config.toml
tie_word_embeddings = true
init_std_up = 0.0207
decay_fraction = 0.564
decay_shape = "linear"
max_seq_len = 128
Each number is 50 + 12 x the weight over its row's rms, rounded and kept within 0 to 99. Layers, rows and columns count from 0. The size before them is the row's rms in percent of the matrix's.

# layer 2 attention output, 64x64, rms 0.199, rows 0-63, columns 32-63
091:38 26 62 61 50 53 53 43 62 66 41 57 56 58 46 26 41 48 31 55 39 51 56 53 41 71 50 65 43 38 32 42
104:59 50 54 66 47 65 17 60 62 54 35 41 68 60 40 51 42 48 43 63 60 69 49 55 59 58 53 50 53 48 60 52
090:71 54 60 38 62 61 52 20 60 47 29 53 25 34 43 72 47 53 64 66 44 45 49 52 37 47 42 48 63 62 61 57
085:49 61 44 46 47 35 47 58 64 51 48 59 53 47 40 50 59 64 47 52 65 46 38 53 73 14 69 35 58 77 60 46
120:44 71 33 82 33 33 46 44 53 46 46 39 63 51 62 37 50 47 38 48 48 52 52 58 61 49 42 42 42 51 48 39
086:51 55 55 55 50 41 38 41 52 39 37 59 32 49 51 50 70 55 46 75 50 44 48 62 57 48 31 58 43 65 38 49
091:65 48 64 37 69 56 43 69 59 36 61 59 55 27 65 39 26 52 52 55 55 45 65 44 49 45 57 53 29 61 53 51
084:34 46 61 53 52 57 34 59 48 42 74 42 43 62 35 52 61 65 60 57 42 35 46 45 52 36 60 45 39 52 28 37
107:58 61 57 63 39 55 46 58 60 46 44 38 58 66 49 39 53 32 50 54 40 57 73 47 35 39 59 56 38 50 63 59
105:36 22 40 48 46 44 64 53 54 44 63 58 56 62 56 68 41 57 45 56 57 52 49 68 51 47 62 56 34 60 41 66
103:56 69 42 62 43 51 47 35 34 48 32 41 64 56 60 77 23 52 55 53 46 25 43 41 56 52 52 75 66 49 56 53
069:55 74 65 47 53 47 33 73 41 45 44 53 78 30 52 38 31 40 40 47 68 50 48 43 58 31 64 44 38 68 46 62
111:51 45 46 58 52 42 41 58 58 56 33 70 58 56 35 66 36 56 52 54 68 49 48 50 42 64 62 39 65 50 60 74
093:49 34 51 56 51 38 55 40 57 35 37 63 60 27 57 52 79 45 46 56 62 42 37 53 61 49 44 61 42 62 49 36
085:48 32 62 61 42 46 60 58 66 49 46 50 37 40 26 27 51 54 54 53 29 57 40 79 44 38 68 58 47 44 51 30
099:52 57 61 61 44 64 58 46 29 30 58 52 43 34 56 38 57 39 59 62 53 37 53 35 59 53 57 62 62 67 53 46
090:54 50 43 34 50 59 53 56 60 32 45 46 36 40 46 53 40 50 60 56 65 50 56 77 60 52 38 56 16 51 43 76
090:34 39 32 53 55 37 30 52 49 44 66 41 44 67 68 58 38 78 41 49 51 62 54 57 50 51 48 54 35 48 44 51
095:60 46 47 82 61 48 43 62 39 38 46 50 22 54 55 49 61 57 36 59 40 53 65 49 47 31 47 36 45 36 48 77
102:54 58 43 48 47 42 36 42 67 55 22 42 59 43 30 55 53 48 51 57 60 46 40 47 53 43 55 36 39 66 67 31
088:48 47 55 34 59 42 63 29 68 57 45 38 65 59 39 39 38 49 54 31 56 64 50 43 61 56 57 63 41 65 56 65
086:28 71 49 36 50 53 51 52 53 40 49 71 63 34 43 61 72 34 35 55 62 41 57 68 55 34 65 49 46 45 45 44
105:56 35 63 55 39 56 39 43 41 48 52 41 56 56 60 38 67 56 30 66 53 60 55 70 51 30 39 68 57 58 47 62
092:61 40 38 34 47 48 53 34 36 48 62 53 65 48 69 45 48 62 54 26 39 57 46 47 38 43 43 42 37 65 71 40
120:49 49 66 71 52 47 52 68 52 45 65 49 79 49 52 37 48 60 81 77 41 56 65 49 50 42 56 54 43 53 48 36
087:57 47 54 63 45 53 58 24 43 37 31 49 57 50 41 52 47 32 47 54 43 52 80 55 61 56 52 47 48 46 58 38
095:30 47 51 52 63 50 69 40 55 67 66 36 37 50 46 38 67 47 47 46 56 25 58 32 54 49 35 56 35 30 33 61
094:37 50 57 67 50 44 36 35 44 50 55 62 78 56 47 42 31 50 45 44 54 71 45 55 48 54 59 39 40 80 41 45
103:74 35 67 44 51 42 38 54 60 52 52 68 68 51 58 66 39 51 57 66 35 62 49 22 50 43 52 42 53 53 74 45
114:58 43 51 48 51 62 63 28 35 28 45 40 45 46 54 23 38 39 28 34 44 32 51 50 45 63 53 57 56 52 44 51
095:44 50 49 51 49 60 55 38 51 68 52 43 44 56 32 44 44 54 57 57 57 68 39 43 61 56 58 62 46 47 34 41
106:40 52 52 49 52 47 49 27 53 36 50 44 58 40 30 54 49 64 60 46 48 46 63 75 73 53 35 35 58 30 59 51
105:43 45 55 48 40 40 57 43 39 64 46 55 54 38 39 34 30 60 58 61 61 59 68 44 57 42 48 26 56 43 58 56
088:55 31 46 44 56 67 59 50 55 53 57 51 47 29 50 46 46 43 44 34 76 53 49 42 79 37 46 36 39 45 59 63
095:30 51 48 50 51 37 67 51 62 54 56 64 54 18 46 63 41 29 44 61 76 49 59 50 62 62 60 49 42 39 54 73
095:60 27 52 40 50 52 48 33 78 30 69 43 14 46 56 57 49 58 42 30 47 55 49 54 55 49 45 43 55 54 85 65
099:32 62 32 57 56 37 43 50 43 41 68 48 27 51 70 79 43 69 60 49 46 56 53 46 39 73 38 43 41 37 36 42
106:40 28 37 53 56 40 51 48 66 63 37 54 61 40 47 49 46 63 55 56 78 55 40 68 57 50 50 43 48 77 40 51
097:49 43 57 49 40 64 50 43 56 59 41 47 50 56 50 28 33 36 30 53 60 31 51 50 56 51 49 64 42 62 24 51
094:50 58 46 61 58 68 59 45 31 49 63 38 49 24 33 47 63 50 37 40 55 45 25 47 69 48 71 58 34 48 44 57
108:46 50 41 42 42 48 59 43 54 15 49 51 54 68 50 63 70 43 58 40 56 65 55 64 60 57 47 43 46 49 37 59
112:43 69 54 52 46 34 57 50 44 46 48 62 44 59 33 52 49 60 56 50 46 66 56 54 46 54 74 40 59 60 54 57
073:80 46 37 48 55 43 32 61 56 51 36 56 47 54 50 63 46 64 46 55 61 40 78 69 45 46 51 42 53 41 64 62
103:55 59 70 43 46 60 59 64 58 43 63 55 42 54 47 26 41 80 50 35 29 49 54 49 58 47 67 40 57 51 33 41
092:62 57 45 54 52 43 37 35 62 47 43 34 44 65 35 60 53 51 16 50 54 60 40 46 51 57 68 41 38 60 35 43
097:43 27 46 60 42 38 41 45 55 63 76 33 51 59 54 47 34 72 38 48 50 73 60 48 58 64 53 50 28 41 54 59
103:39 55 63 44 55 34 57 41 46 47 33 69 49 48 41 53 40 50 50 42 58 32 43 36 68 54 57 48 50 71 25 58
108:71 58 75 44 49 63 50 42 35 48 44 59 66 45 42 41 66 63 46 52 37 65 69 68 47 58 37 40 50 55 65 68
125:47 45 53 50 27 53 44 40 58 42 63 52 41 50 55 59 27 29 45 65 58 49 56 60 54 47 46 59 67 43 57 39
111:34 66 53 56 47 55 49 43 57 43 70 51 63 53 54 52 44 31 56 62 35 22 47 29 60 34 43 56 34 43 47 59
121:60 66 57 54 47 55 52 37 46 34 48 34 52 54 53 55 45 61 49 67 49 52 65 40 64 59 48 42 52 42 39 51
103:68 61 46 69 43 43 67 54 62 74 37 60 69 25 58 52 55 43 59 60 42 49 52 52 61 52 37 36 35 55 55 52
101:51 66 56 37 49 65 69 36 59 67 56 31 60 38 55 50 47 49 54 48 65 64 58 38 55 65 51 56 53 55 46 38
112:53 44 51 63 51 41 75 50 76 65 31 53 49 33 48 35 45 48 61 50 39 49 49 55 62 36 43 52 50 29 44 64
100:53 30 63 48 43 53 49 60 61 54 39 45 45 52 68 50 51 57 58 46 53 70 47 52 39 60 33 62 41 68 42 49
113:42 52 49 56 50 40 51 46 43 56 43 54 53 42 58 47 49 80 59 56 45 56 65 81 39 63 51 62 67 56 55 48
100:58 54 45 63 55 37 47 41 40 55 44 47 52 32 51 64 58 22 34 49 77 71 52 54 51 62 67 68 51 58 63 61
096:60 35 51 46 64 65 43 43 44 32 67 24 36 48 50 49 40 59 57 31 43 51 59 57 55 31 38 60 39 25 52 60
111:43 55 44 77 56 28 55 33 62 31 42 49 44 52 54 49 56 53 64 52 40 59 39 47 44 53 38 31 50 62 34 40
106:47 68 32 48 57 50 47 51 56 47 51 44 45 36 70 56 45 56 41 44 66 52 55 59 45 57 54 55 52 63 57 64
093:57 68 64 61 38 81 49 55 43 42 59 60 25 47 39 57 48 29 43 68 47 50 53 52 49 31 67 44 56 53 32 44
099:38 58 30 45 68 60 57 52 67 61 41 44 46 45 55 38 52 52 56 43 62 59 67 53 38 34 56 56 56 28 45 44
115:51 55 37 43 41 60 57 27 43 59 55 49 36 26 32 59 61 38 56 48 66 50 51 66 58 60 54 42 36 63 65 31
092:52 51 48 54 40 41 48 32 53 47 37 55 51 55 35 51 14 56 52 56 43 54 52 50 56 60 52 39 56 31 54 56